Weights of a small transformer language model: 1.67M parameters.
Each number is 50 + 12 x the weight over the matrix's rms, rounded and kept within 0 to 99. Layers, rows and columns count from 0.

# gate: layer 2 MLP gate, 256x96, rms 0.215, rows 9-32, columns 0-95
# up: layer 2 MLP up, 256x96, rms 0.222, rows 9-32, columns 0-95
# down: layer 2 MLP down (transposed), 256x96, rms 0.207, rows 9-32, columns 0-95
gate9:59 67 65 34 61 57 48 38 70 49 51 55 22 52 42 61 51 45 57 40 62 25 54 57 39 61 31 53 37 65 55 58 45 40 64 51 54 37 38 56 36 25 64 48 60 58 23 46 59 61 64 69 71 63 55 43 40 58 40 49 36 63 40 50 60 42 53 69 48 40 61 47 49 46 66 42 58 31 49 49 56 33 40 53 49 43 37 31 46 48 53 71 26 45 50 59
up9:49 60 42 22 45 63 22 48 54 36 69 41 36 52 41 62 48 29 75 62 37 43 56 58 45 58 22 42 51 74 54 76 24 38 44 38 40 36 38 63 30 58 67 35 35 65 26 61 49 43 52 65 65 74 34 69 56 61 22 38 54 41 43 40 58 40 56 73 60 45 55 62 43 48 47 50 50 45 57 43 51 45 63 60 56 72 35 33 43 42 62 62 49 54 71 36
down9:61 60 55 65 44 57 38 41 66 37 30 70 37 58 53 30 55 25 74 50 52 53 40 63 23 39 38 48 66 43 38 71 50 60 63 15 26 64 54 55 33 33 57 57 51 51 39 55 49 51 43 56 54 59 54 25 73 46 34 53 48 73 68 51 55 26 51 64 37 49 75 56 50 34 69 68 22 65 66 45 33 31 48 64 57 49 53 38 59 58 39 35 64 70 40 44
gate10:57 45 46 53 33 28 60 70 45 53 64 45 35 44 51 64 32 35 48 57 59 53 43 42 59 53 56 56 57 69 64 55 44 38 49 72 52 35 51 76 39 46 49 24 45 48 39 49 37 49 47 58 59 42 36 64 47 60 54 56 49 43 54 57 71 72 49 42 68 45 22 59 47 35 62 63 65 57 55 36 53 65 29 77 67 54 69 33 57 58 30 57 50 61 29 65
up10:67 48 51 59 50 55 61 49 71 39 56 47 49 39 57 40 46 25 34 52 43 45 47 49 70 58 59 68 47 63 58 58 56 26 68 66 35 41 49 56 26 31 53 10 51 44 32 59 54 38 64 49 43 31 55 51 39 62 52 68 81 47 54 60 75 73 56 23 75 46 42 61 45 58 66 45 63 61 59 31 41 55 36 80 73 62 55 48 58 45 46 44 43 54 59 55
down10:46 68 53 65 25 44 47 51 54 65 39 31 30 68 31 36 57 40 81 40 64 48 60 64 62 58 80 68 58 47 50 43 38 49 50 56 31 33 70 62 46 35 51 33 48 32 47 60 43 53 74 48 36 48 42 39 26 48 59 78 52 45 47 58 52 72 52 53 45 66 70 45 50 49 50 79 57 48 75 39 48 68 57 56 58 45 37 41 37 52 60 39 41 38 39 64
gate11:52 43 42 59 41 46 55 56 52 57 39 36 51 50 50 56 52 39 73 56 23 46 53 42 55 41 51 40 58 45 49 37 48 45 39 51 51 59 54 51 51 52 32 57 64 52 61 44 43 65 50 40 53 48 31 53 62 63 53 49 51 41 59 37 52 44 50 56 43 54 47 43 49 29 55 56 49 54 52 48 57 35 43 51 58 45 38 36 36 50 36 47 56 54 40 41
up11:51 61 58 32 58 43 38 56 48 55 34 55 51 45 34 51 36 45 26 36 62 71 52 58 32 55 36 52 55 54 43 63 49 62 40 62 47 70 55 28 44 46 61 32 42 52 46 42 59 51 46 56 43 53 42 45 40 53 50 44 47 55 40 44 49 41 53 55 50 59 60 42 43 49 34 55 36 42 44 53 37 37 54 54 50 71 52 63 48 66 45 53 35 53 45 39
down11:43 50 50 51 52 42 63 33 56 54 45 61 41 60 59 53 74 52 44 47 42 37 59 54 38 44 37 38 43 47 49 42 52 48 50 36 47 35 38 49 44 36 50 45 51 45 50 63 43 34 45 42 59 42 35 42 43 47 50 63 56 49 57 34 68 60 52 43 49 56 43 51 46 52 62 57 42 57 61 45 60 54 46 44 47 41 56 54 61 55 41 56 55 31 77 47
gate12:58 45 36 64 45 09 45 79 68 53 48 57 37 37 50 30 53 47 61 37 64 41 34 49 29 45 43 37 54 56 73 49 53 35 47 43 76 54 44 64 56 42 31 70 44 32 57 55 52 33 65 29 52 64 36 45 44 79 32 48 55 64 29 43 36 54 41 46 67 61 44 47 59 43 66 57 49 51 59 33 26 44 54 64 56 40 43 70 71 52 46 64 65 48 59 42
up12:49 50 45 48 64 59 32 62 53 58 66 66 38 40 50 60 63 74 28 35 46 29 35 47 51 43 58 60 45 76 45 28 28 54 24 48 55 60 67 61 50 61 53 56 17 35 48 59 40 43 51 50 31 39 29 60 40 39 22 47 36 43 64 47 59 51 67 46 39 44 50 47 57 35 69 16 46 50 32 41 43 59 47 50 38 49 47 67 50 81 61 52 41 67 42 50
down12:52 55 41 52 62 56 61 67 67 63 56 63 57 29 78 63 52 41 53 53 66 41 54 61 68 33 36 35 64 39 44 47 56 59 42 49 48 59 37 42 54 35 42 48 52 40 31 74 46 60 49 45 81 48 73 50 45 46 55 46 41 29 45 40 41 66 55 43 55 59 63 39 67 72 55 43 40 70 63 38 46 64 56 46 63 33 47 73 40 70 29 62 73 31 49 60
gate13:54 69 60 59 30 59 44 71 44 50 50 74 61 35 64 49 40 59 71 71 61 42 47 57 46 57 53 53 45 51 48 62 54 37 40 57 45 49 49 61 58 40 34 63 45 52 49 47 58 76 67 43 47 24 38 58 27 69 38 38 33 53 45 56 26 39 70 57 69 67 45 54 52 26 34 58 44 44 44 62 55 56 58 33 46 79 60 29 44 45 47 61 48 61 39 46
up13:57 60 56 34 75 31 40 26 32 40 75 57 39 42 46 39 55 63 36 54 54 60 42 39 65 62 43 44 59 58 49 50 50 24 39 68 47 51 40 24 52 28 63 54 49 60 33 38 46 52 59 36 57 56 54 48 31 71 44 42 38 55 49 42 51 61 76 45 52 61 69 38 54 44 37 39 46 40 47 62 50 55 43 75 63 46 54 53 49 29 50 23 64 73 34 49
down13:63 66 58 57 45 71 31 52 39 50 41 74 70 50 64 48 29 35 49 64 42 31 38 51 49 55 63 14 67 40 65 44 34 50 16 56 69 74 55 43 44 32 48 49 42 56 21 42 32 51 58 57 39 59 49 58 35 54 41 41 37 51 47 47 55 56 57 43 46 41 88 57 55 27 32 41 63 40 60 44 61 47 69 49 56 46 48 58 74 44 51 39 76 53 57 51
gate14:57 52 48 60 40 45 66 21 60 85 30 38 56 49 61 38 47 68 52 57 69 21 34 45 40 33 42 36 64 55 39 50 63 61 73 51 52 35 51 42 36 55 48 36 50 66 44 45 28 47 36 51 35 33 54 43 54 80 53 53 48 45 50 31 61 83 82 38 53 76 49 53 67 57 46 43 75 36 48 41 59 61 44 50 72 49 55 46 47 30 53 47 66 58 72 54
up14:22 59 48 56 60 51 46 57 63 60 42 43 45 37 36 47 53 63 61 47 65 29 34 65 54 54 41 50 77 45 37 73 43 24 57 45 58 59 30 51 47 65 44 54 78 45 40 41 38 41 61 68 58 52 52 44 48 64 60 62 62 55 41 31 45 72 49 27 48 57 46 45 44 53 71 24 60 28 49 39 33 48 51 48 46 51 49 54 63 51 30 56 36 53 71 39
down14:38 40 41 37 40 44 67 71 34 48 42 55 59 56 62 14 46 60 45 69 45 29 47 46 46 65 19 41 48 47 48 53 48 38 46 66 80 46 37 69 36 35 54 38 61 80 27 60 55 30 49 78 23 60 58 45 56 52 41 49 64 41 33 49 48 36 36 48 51 59 75 55 53 41 47 34 49 70 50 28 48 33 56 46 63 37 44 39 63 51 55 53 46 63 58 64
gate15:44 54 42 64 47 44 69 50 38 34 23 54 49 64 62 55 64 51 45 43 28 47 50 49 48 37 57 43 59 42 65 46 64 64 52 47 59 33 21 63 40 38 49 48 58 49 44 44 51 54 26 69 51 47 22 41 52 51 40 45 64 54 67 46 47 63 57 36 27 64 38 45 37 42 42 46 62 44 65 58 49 75 22 44 54 51 48 59 52 58 42 63 47 42 52 44
up15:58 32 68 34 55 37 32 56 51 26 42 36 32 49 56 59 50 31 33 37 30 44 38 44 39 42 53 73 49 76 34 59 53 55 47 62 60 32 61 34 23 37 52 35 69 63 48 59 56 52 70 43 52 50 58 68 47 63 52 25 41 46 45 52 39 56 41 45 62 61 56 50 43 55 57 58 70 42 63 31 34 42 40 59 77 57 66 51 33 60 48 37 49 63 48 53
down15:47 55 31 48 72 47 42 48 53 58 38 55 57 71 72 71 35 40 38 55 57 58 59 63 54 69 45 78 58 53 61 40 41 34 58 53 34 55 50 50 65 50 40 18 46 67 49 64 35 39 36 66 53 45 47 34 58 36 47 51 57 65 57 53 32 61 61 63 43 45 61 25 14 43 64 47 49 48 46 38 45 51 41 45 46 46 52 50 44 41 41 52 26 48 48 35
gate16:30 62 28 26 57 65 50 59 52 58 50 28 44 72 61 45 88 61 36 27 40 62 67 63 43 33 72 39 65 54 68 59 61 57 54 41 41 38 61 40 70 57 46 60 34 36 47 58 52 47 59 72 42 65 42 48 56 31 36 57 71 63 49 21 31 60 58 53 57 52 56 38 72 67 49 37 50 42 49 39 45 50 41 58 56 67 37 42 56 58 60 60 79 50 33 56
up16:49 55 40 53 45 64 67 31 48 55 24 57 80 53 45 71 42 56 76 50 39 37 37 52 33 65 35 42 32 60 36 37 64 49 49 60 61 60 30 77 39 61 51 70 46 65 44 75 51 73 58 53 53 44 34 49 48 48 70 47 58 52 45 54 76 47 55 51 62 44 80 69 41 49 70 36 36 56 38 46 47 45 46 47 23 38 51 64 49 55 53 50 47 65 52 54
down16:71 43 39 38 66 27 53 69 33 63 44 38 64 55 22 48 69 53 53 20 46 53 48 72 54 34 44 36 54 53 65 45 58 38 26 72 67 47 64 56 56 44 43 48 37 58 39 62 49 72 44 34 57 52 40 50 41 35 28 34 47 56 53 38 61 65 63 64 55 74 61 56 60 72 35 58 27 58 70 45 49 57 56 38 31 72 40 48 51 30 63 55 51 43 46 40
gate17:38 40 26 80 59 46 71 56 52 60 59 81 36 29 29 62 55 31 44 58 47 66 48 56 63 48 64 55 55 57 61 62 54 39 70 60 47 45 40 38 41 58 41 36 56 19 42 41 69 52 47 46 56 63 40 50 54 46 59 45 47 57 28 43 51 49 64 57 34 44 56 45 48 49 58 58 54 44 53 53 67 60 44 60 51 42 32 35 40 25 25 31 63 62 50 46
up17:56 50 30 47 60 52 39 52 55 80 22 47 72 70 59 44 74 53 40 45 60 45 55 48 44 40 20 60 15 45 71 42 72 52 54 55 74 56 57 56 53 63 27 56 48 34 48 35 33 51 43 49 28 56 46 45 73 66 47 39 52 79 62 50 61 69 48 51 47 58 34 62 46 86 60 59 50 65 57 56 55 45 41 41 56 49 49 48 31 42 49 71 48 51 43 47
down17:41 43 41 43 29 57 43 39 40 48 29 54 49 58 64 59 40 58 50 73 49 59 45 35 38 47 22 51 33 52 48 32 42 56 42 53 64 41 41 42 42 49 48 44 55 60 70 29 50 57 50 57 52 38 57 38 68 49 45 54 50 82 48 45 59 35 73 38 72 34 56 96 36 53 47 39 39 73 37 10 34 36 38 66 39 53 61 40 46 54 47 62 49 49 33 69
gate18:41 52 41 65 45 42 47 43 30 46 40 62 60 51 64 75 52 39 40 54 36 72 57 64 39 47 39 38 72 45 61 51 52 30 35 35 34 45 45 46 44 82 36 58 49 65 71 47 38 50 51 27 36 57 49 63 42 39 43 52 51 40 35 59 29 27 55 37 75 45 40 63 44 33 80 69 44 47 55 55 46 43 43 58 66 59 54 56 51 34 62 48 76 52 66 72
up18:36 77 34 42 42 40 63 27 40 45 50 62 60 35 47 60 57 58 52 52 55 72 68 43 47 53 63 59 39 62 44 52 48 39 44 43 46 62 45 46 61 64 47 60 40 54 43 34 42 49 46 52 38 48 45 47 66 58 48 39 48 57 35 61 55 51 44 42 37 65 38 54 59 53 12 72 45 48 43 51 47 57 46 73 77 38 64 48 56 24 47 40 31 68 32 45
down18:45 34 48 47 57 25 36 49 55 51 61 58 38 24 42 59 35 53 44 42 44 61 50 55 47 33 45 43 53 56 72 61 61 52 51 64 37 45 52 32 42 63 42 57 35 46 24 52 44 58 62 31 58 51 08 50 33 60 40 40 46 50 21 42 62 30 54 45 20 24 55 34 56 49 66 70 36 49 58 55 34 46 46 27 60 54 59 59 54 47 59 55 63 67 32 54
gate19:42 51 50 43 35 28 52 50 47 39 55 33 36 50 36 66 66 56 51 36 42 45 76 54 66 54 60 69 49 52 53 61 64 53 53 63 51 60 61 47 54 46 45 56 50 49 59 65 54 55 57 37 52 42 76 46 50 51 39 57 44 64 36 56 49 43 46 56 51 39 49 66 26 41 74 24 47 49 29 50 67 47 29 51 60 39 55 44 39 44 39 61 50 32 70 54
up19:42 51 49 62 57 65 69 52 56 53 50 60 48 77 42 45 62 57 52 36 45 62 31 36 44 49 43 63 54 38 50 52 46 55 45 41 28 33 34 52 26 66 55 34 58 48 27 29 56 34 39 54 47 45 22 48 37 31 56 52 66 46 46 48 46 54 39 54 64 37 46 55 65 69 47 57 66 56 54 71 59 53 54 77 53 51 41 49 40 62 64 49 32 51 47 58
down19:72 38 52 23 67 43 40 46 52 44 43 45 43 35 41 54 41 21 53 39 58 43 66 69 43 51 60 40 61 60 36 52 59 30 46 46 70 75 58 47 53 39 52 41 47 43 72 58 55 58 55 46 53 49 63 54 46 62 33 42 26 46 43 47 45 48 71 57 46 62 61 52 40 36 53 46 64 54 46 35 60 40 46 47 39 46 62 52 60 56 44 48 38 44 29 34
gate20:65 77 48 79 49 53 49 42 40 46 46 47 47 54 34 42 46 55 46 38 62 56 58 51 67 71 47 57 66 53 54 57 36 58 83 38 46 12 56 43 60 33 33 66 46 65 72 52 48 47 48 50 65 32 48 45 45 42 60 74 58 69 40 51 31 51 57 52 51 27 30 47 63 47 42 72 32 24 51 53 36 48 40 48 40 54 37 49 55 43 45 49 49 43 60 56
up20:51 75 42 58 54 53 58 61 40 34 57 57 50 49 38 49 53 57 35 63 63 46 64 54 49 66 49 53 62 54 66 46 58 37 56 48 43 66 49 36 50 08 46 42 71 40 41 50 48 51 58 55 25 62 58 44 43 59 66 53 68 34 40 72 38 57 59 24 62 67 53 58 56 39 53 50 19 59 52 32 66 44 38 57 41 36 28 45 63 46 43 59 48 70 64 63
down20:51 52 70 37 73 31 59 54 46 62 60 63 47 99 31 39 67 39 52 60 56 49 58 41 36 39 52 40 54 41 86 47 58 50 62 53 43 47 38 63 56 60 68 69 63 64 45 45 63 48 31 35 36 27 38 66 42 37 45 39 68 52 55 42 55 58 37 71 48 57 54 50 31 51 63 44 67 48 48 56 57 60 46 59 85 57 58 66 58 54 46 52 37 54 45 49
gate21:49 61 46 44 53 57 46 45 52 40 48 48 40 76 49 62 45 55 54 40 42 45 57 63 43 49 39 38 54 40 31 36 50 45 61 70 54 55 47 53 43 35 35 46 40 60 56 36 65 54 58 55 40 45 59 50 36 37 51 54 64 57 49 49 53 59 55 66 68 41 46 46 72 64 63 47 58 36 60 33 63 65 42 51 53 40 69 50 47 56 61 46 52 50 52 67
up21:48 61 46 35 43 46 37 43 44 45 49 41 41 53 41 38 73 45 38 50 45 32 66 61 51 60 46 50 36 32 44 46 50 46 57 47 53 66 60 58 41 40 51 41 42 35 55 32 53 50 26 45 50 64 57 42 33 46 59 38 59 51 46 45 55 44 56 47 52 72 56 49 49 46 71 27 34 42 49 48 66 44 34 61 52 47 57 41 51 52 32 47 46 37 57 52
down21:52 38 68 71 42 58 41 42 39 56 53 61 57 57 41 41 48 51 52 46 65 67 36 54 53 55 36 65 50 48 54 55 52 55 49 54 63 65 36 65 44 51 46 56 58 40 42 34 38 60 42 50 47 73 17 47 55 40 47 52 45 42 50 57 52 30 56 57 46 62 46 48 43 61 51 39 58 50 54 41 50 50 39 60 71 38 33 42 56 54 63 54 60 52 46 38
gate22:61 20 23 50 46 43 46 52 49 36 41 50 47 47 49 53 55 36 43 51 59 42 35 46 31 49 45 52 45 51 47 60 53 50 47 63 62 71 64 43 47 45 52 59 41 50 39 61 49 39 58 48 56 47 42 49 50 54 58 34 51 54 57 51 46 28 51 58 67 35 45 33 49 46 46 41 52 52 45 47 49 52 52 41 52 59 59 48 42 43 44 55 45 58 57 58
up22:60 31 63 42 42 56 65 40 52 31 35 44 67 38 45 31 50 52 37 42 49 55 39 48 55 53 52 48 52 52 50 63 48 55 44 61 58 64 46 27 36 47 45 42 48 46 46 59 34 30 57 51 54 55 31 44 46 52 59 41 52 51 47 41 51 50 34 58 43 38 34 28 47 39 65 54 45 39 35 40 54 81 47 49 33 61 44 60 68 24 48 48 52 53 56 57
down22:59 51 59 66 65 42 60 57 31 71 38 59 55 60 28 46 46 44 41 50 56 63 44 45 43 59 48 55 56 51 32 48 48 69 35 53 43 47 34 55 60 58 45 70 46 52 45 50 64 49 61 39 30 43 37 55 71 37 69 63 29 58 49 56 48 42 30 59 48 56 54 63 49 58 29 37 48 45 57 33 49 62 58 42 58 54 44 52 37 46 44 46 47 49 41 58
gate23:64 28 53 44 49 37 56 42 63 64 39 63 52 50 59 32 59 52 30 43 49 55 53 42 45 50 58 64 44 59 55 43 46 65 53 51 46 53 46 61 61 39 43 51 46 58 46 61 34 55 42 59 39 52 51 55 46 43 38 54 55 62 49 47 57 57 42 46 51 46 56 48 62 50 55 53 60 60 34 46 50 49 36 38 59 47 30 44 50 35 39 44 40 56 60 52
up23:36 62 47 51 60 49 47 50 45 47 67 47 53 48 41 54 43 59 48 68 51 42 45 57 52 45 46 38 52 45 51 47 61 38 60 47 60 48 58 38 39 48 53 53 48 55 54 54 50 50 62 48 59 46 42 56 47 54 58 43 50 43 56 46 53 54 56 56 49 56 48 60 36 55 55 50 40 44 59 62 56 57 56 59 39 59 65 55 53 62 52 56 65 48 50 58
down23:42 54 45 52 45 45 61 51 52 65 54 54 53 34 59 62 70 63 45 65 51 41 55 47 48 60 46 50 44 58 36 25 63 41 57 50 60 54 53 42 42 38 56 49 46 42 50 54 43 43 64 47 61 40 58 66 46 47 46 46 51 51 45 40 57 45 53 45 49 54 53 59 53 43 62 72 44 65 38 59 62 52 48 54 42 46 67 42 50 37 52 54 53 38 57 54
gate24:63 57 57 57 23 51 51 62 78 59 64 66 57 56 51 59 59 46 46 63 62 84 33 35 44 74 51 62 48 57 68 63 37 57 53 64 54 71 78 60 57 43 30 58 32 51 26 67 69 39 28 53 35 41 39 65 67 60 27 28 58 67 53 67 48 33 61 47 51 52 63 74 67 51 38 60 46 65 56 50 32 61 47 55 46 34 56 30 53 53 52 61 59 62 69 72
up24:43 54 72 09 47 48 44 50 48 38 49 42 40 55 46 54 49 53 47 39 60 38 65 29 66 54 54 58 51 48 34 41 53 22 38 45 62 57 23 52 44 39 49 28 36 39 75 46 66 65 54 51 62 35 33 80 71 60 84 49 22 40 52 50 31 48 37 83 34 53 55 53 59 52 52 53 56 38 40 44 63 46 42 29 63 70 42 58 31 70 40 28 49 42 50 39
down24:59 55 38 36 58 64 47 55 46 56 56 58 44 07 56 63 44 65 64 42 46 70 40 30 66 22 51 45 54 52 28 67 30 51 50 29 56 48 56 63 32 57 48 59 50 52 49 85 47 46 48 64 39 75 52 65 67 52 47 45 62 69 43 45 56 36 65 46 49 51 40 45 50 33 40 76 43 67 46 38 47 46 60 57 65 40 52 83 43 61 46 63 69 52 52 74
gate25:47 40 40 44 52 38 40 54 46 54 51 46 52 41 47 59 54 56 50 50 42 48 41 53 45 45 42 43 47 45 60 52 44 40 40 49 56 57 56 55 50 44 44 44 60 54 53 50 46 47 55 47 55 49 39 49 64 48 54 49 53 60 47 44 51 39 51 57 37 45 43 43 59 51 52 49 45 56 56 55 48 58 34 39 49 43 45 56 62 55 58 44 50 50 42 52
up25:57 56 37 48 43 50 48 50 45 45 52 54 45 49 58 48 56 56 37 42 58 47 39 46 53 52 49 57 49 43 53 55 57 48 42 43 43 49 56 55 47 67 46 43 56 56 51 52 51 49 39 56 44 51 57 49 51 52 41 51 43 49 47 50 48 56 40 58 44 39 44 52 61 43 42 43 47 48 58 58 51 52 45 37 41 49 51 52 58 49 60 48 51 43 43 38
down25:55 45 50 42 44 50 43 41 54 50 61 51 54 61 40 53 61 58 38 57 45 57 54 58 54 47 48 51 52 43 69 48 45 63 45 43 43 38 44 52 47 50 53 44 54 48 53 50 50 57 52 52 57 46 49 54 37 50 51 61 42 45 50 58 51 32 47 46 57 48 46 48 47 55 50 46 48 57 48 61 51 53 53 40 56 49 47 40 39 52 42 49 49 47 57 41
gate26:57 65 38 55 60 36 50 49 51 39 44 73 46 49 59 72 60 63 52 63 72 68 60 69 39 36 51 70 79 49 39 40 66 42 53 44 56 57 39 31 46 58 26 34 55 52 33 52 58 54 38 57 50 45 70 64 40 69 28 25 31 44 37 64 49 42 50 63 65 73 27 62 64 29 57 49 54 48 57 45 33 30 28 53 62 47 56 50 49 68 65 41 23 54 44 38
up26:40 42 66 28 33 58 61 50 43 61 47 53 51 45 71 15 42 42 59 48 40 38 57 68 39 44 50 26 31 40 39 53 59 66 57 47 38 62 67 59 31 48 55 52 55 41 81 54 27 42 42 42 57 63 54 65 50 47 78 42 42 43 45 46 28 68 51 48 71 45 65 38 48 53 48 33 46 54 29 57 70 49 50 69 46 67 63 34 62 59 53 52 33 47 59 52
down26:69 79 63 51 61 62 54 66 33 49 61 49 40 54 38 38 39 59 42 31 40 61 52 25 74 35 54 46 29 16 42 48 44 36 58 70 36 54 40 79 52 60 61 53 31 30 55 50 52 54 48 56 22 19 44 46 50 54 64 54 49 56 48 58 52 74 33 44 26 23 51 59 51 45 66 45 55 53 29 43 79 70 30 51 55 38 39 45 38 36 56 51 49 29 42 41
gate27:54 47 30 49 75 40 49 40 43 50 37 27 47 57 63 70 47 58 54 39 50 68 53 49 57 45 66 38 39 48 53 56 57 45 48 57 52 67 39 50 28 57 52 40 41 63 44 39 62 34 64 53 53 32 66 56 35 60 48 65 62 54 56 39 60 60 65 49 53 55 55 33 66 68 57 54 43 60 34 34 56 30 17 86 65 33 51 41 50 45 60 47 77 59 50 50
up27:50 54 36 54 51 33 33 43 54 66 52 43 67 50 38 18 45 66 49 63 53 45 42 55 59 53 70 67 52 58 67 52 46 40 37 49 49 59 55 49 42 49 52 51 32 67 47 45 63 45 62 62 58 68 48 40 42 63 64 50 45 65 39 60 50 64 55 47 55 45 44 46 47 50 83 41 49 42 40 47 57 37 42 43 47 53 58 53 70 52 38 61 63 64 79 57
down27:47 52 39 38 53 53 54 58 32 38 65 61 33 62 42 42 47 46 73 45 65 32 39 43 69 60 60 42 55 70 19 57 55 48 35 53 46 53 57 42 41 49 72 42 39 44 50 26 57 51 53 55 46 42 53 48 64 66 37 44 30 42 19 33 45 27 56 52 34 55 56 52 67 69 50 73 53 59 49 63 51 33 42 45 34 67 36 34 42 55 44 55 59 55 41 54
gate28:39 40 44 38 50 60 43 52 64 43 62 12 60 77 61 54 56 34 48 58 58 60 40 74 62 27 63 30 59 66 52 79 40 36 45 63 41 54 50 80 51 54 42 60 46 52 62 57 45 40 64 76 36 37 50 74 48 46 77 43 61 55 61 44 62 40 42 75 50 68 40 56 67 46 67 37 37 58 30 75 41 29 54 21 44 58 51 56 52 49 41 70 73 55 43 41
up28:62 40 61 34 42 63 54 53 39 53 55 52 61 61 47 62 58 51 66 52 66 37 43 48 22 40 37 62 62 64 44 30 44 34 45 46 60 48 55 29 53 49 73 61 65 61 29 56 34 40 41 36 68 35 27 36 57 50 42 49 47 56 50 46 24 42 59 43 25 50 41 44 52 53 36 31 44 43 64 35 57 48 62 51 41 44 63 64 46 35 54 48 34 48 73 36
down28:67 55 47 38 39 60 40 30 34 47 50 38 66 13 89 47 54 54 59 63 49 52 57 27 40 54 46 45 65 59 52 62 48 59 48 50 48 33 57 61 44 62 66 78 72 69 37 36 42 40 58 58 41 22 28 64 67 54 34 49 55 58 40 12 36 38 58 56 62 62 45 37 52 47 50 59 43 54 59 33 52 64 34 49 42 46 65 44 55 45 81 52 65 43 56 38
gate29:54 65 56 38 44 46 47 49 40 43 45 41 58 50 51 41 60 73 61 53 34 46 47 55 20 77 65 55 47 59 73 55 58 42 63 59 47 48 47 51 53 65 47 46 69 22 57 41 50 48 41 50 52 56 60 48 31 76 37 18 55 53 49 49 34 49 38 48 38 47 59 58 69 42 43 63 43 46 62 52 55 87 57 55 63 40 57 36 60 49 49 19 55 64 46 52
up29:46 37 87 38 53 42 37 57 67 42 29 57 63 64 61 45 60 27 57 58 59 56 23 43 31 53 40 48 66 44 31 60 53 61 44 48 41 45 31 58 53 46 43 62 50 56 39 51 54 65 62 62 42 46 53 45 76 29 66 78 36 56 54 66 56 69 70 52 77 60 33 46 80 54 54 38 67 59 08 57 48 43 59 61 49 60 49 60 29 48 58 69 64 42 49 63
down29:58 69 80 51 37 52 43 56 44 72 43 32 71 69 54 34 65 53 39 81 64 34 32 38 55 48 54 38 57 84 55 50 53 46 65 55 35 57 61 67 47 48 43 46 58 36 73 45 44 39 53 41 28 66 54 44 60 56 58 30 23 56 28 52 33 46 61 66 43 66 56 65 34 42 52 62 52 42 74 64 38 54 35 59 21 52 51 48 45 68 17 41 48 58 49 51
gate30:61 54 62 43 38 40 37 70 47 47 43 49 51 49 61 57 27 50 39 69 64 49 44 68 54 64 45 29 53 67 58 73 61 77 65 53 50 40 69 51 53 33 50 71 42 67 64 36 55 41 57 57 52 57 49 49 61 40 38 48 29 44 22 56 53 42 33 64 30 51 48 39 51 54 60 40 33 66 25 54 56 44 47 64 51 52 43 45 78 66 22 69 51 51 60 54
up30:37 35 47 41 52 40 45 68 56 60 44 44 66 55 57 53 68 38 51 70 48 52 49 72 23 60 59 40 28 50 49 48 57 57 53 51 64 61 49 43 77 77 32 79 19 53 78 73 57 58 56 52 46 52 36 39 47 26 59 47 41 57 57 46 49 41 47 87 49 24 59 40 63 47 57 44 47 38 51 59 66 40 57 53 51 55 35 33 73 64 42 42 83 44 36 40
down30:56 48 64 57 30 41 30 52 33 71 67 53 49 68 70 21 46 54 44 39 46 53 59 60 47 66 46 66 54 55 61 68 58 40 77 48 62 52 40 48 51 65 50 52 74 52 56 64 16 59 51 55 44 60 46 48 53 53 51 53 55 55 38 42 49 41 42 55 68 41 62 70 40 49 59 49 65 55 60 59 45 54 41 44 48 30 43 55 33 48 68 30 77 37 52 76
gate31:62 81 35 61 59 51 63 52 61 38 46 60 61 59 81 56 55 50 54 55 68 38 54 65 65 31 29 58 61 42 43 62 51 37 55 58 27 44 60 75 26 54 25 60 28 38 30 66 50 47 57 49 30 61 48 35 40 60 29 54 39 34 52 47 65 47 46 60 61 50 53 36 52 41 42 44 49 68 51 47 37 59 26 42 54 29 47 35 59 43 50 36 53 53 52 31
up31:55 35 62 48 67 44 49 53 37 45 71 39 57 42 41 45 33 52 73 70 55 51 52 52 53 55 42 49 32 69 59 56 31 63 43 28 48 63 57 49 48 49 49 60 33 70 44 69 44 51 49 40 64 47 51 74 44 68 52 40 54 26 47 37 43 31 49 70 48 64 33 64 33 45 49 65 53 53 61 84 53 58 59 45 48 40 42 47 64 71 55 41 38 28 62 54
down31:33 34 30 50 51 64 47 52 77 44 59 59 40 50 46 43 45 44 78 68 43 55 53 54 65 42 46 35 46 41 47 42 58 62 56 44 41 28 44 64 72 25 48 31 51 60 37 32 25 22 57 53 22 46 56 49 37 47 47 65 37 45 55 27 39 34 55 66 46 42 41 40 56 58 65 65 46 45 51 46 43 58 35 51 65 44 55 55 65 53 46 53 38 52 63 67
gate32:65 51 37 49 46 44 50 48 39 33 46 65 52 50 45 31 64 39 60 51 48 61 49 49 56 67 64 36 72 54 62 31 48 55 61 48 49 45 46 47 48 64 53 43 52 41 51 62 58 45 27 67 25 44 45 67 65 49 56 30 53 68 51 67 45 51 50 36 47 20 42 34 50 21 53 72 75 46 44 55 63 51 36 46 78 50 40 48 39 42 57 43 75 36 50 64
up32:47 47 53 40 61 59 50 48 42 36 31 44 37 73 55 42 44 53 50 61 35 37 48 54 43 61 53 37 18 52 30 52 67 43 37 25 25 56 65 56 34 62 55 68 45 48 44 56 53 42 75 44 42 48 47 51 39 55 38 40 42 42 57 46 38 54 42 63 54 52 30 58 25 49 62 36 53 63 53 54 60 52 46 44 53 34 73 56 61 31 53 33 64 40 47 74
down32:39 45 48 53 43 60 73 61 53 55 44 39 36 48 43 64 67 49 50 37 51 60 38 60 41 50 51 50 64 54 25 38 63 30 68 45 59 29 48 56 64 50 29 48 42 48 54 43 42 48 58 37 44 49 41 45 61 34 42 48 56 50 50 42 26 41 60 45 58 79 62 54 48 51 44 65 08 47 59 45 55 54 44 58 62 40 52 55 59 70 38 52 29 65 46 49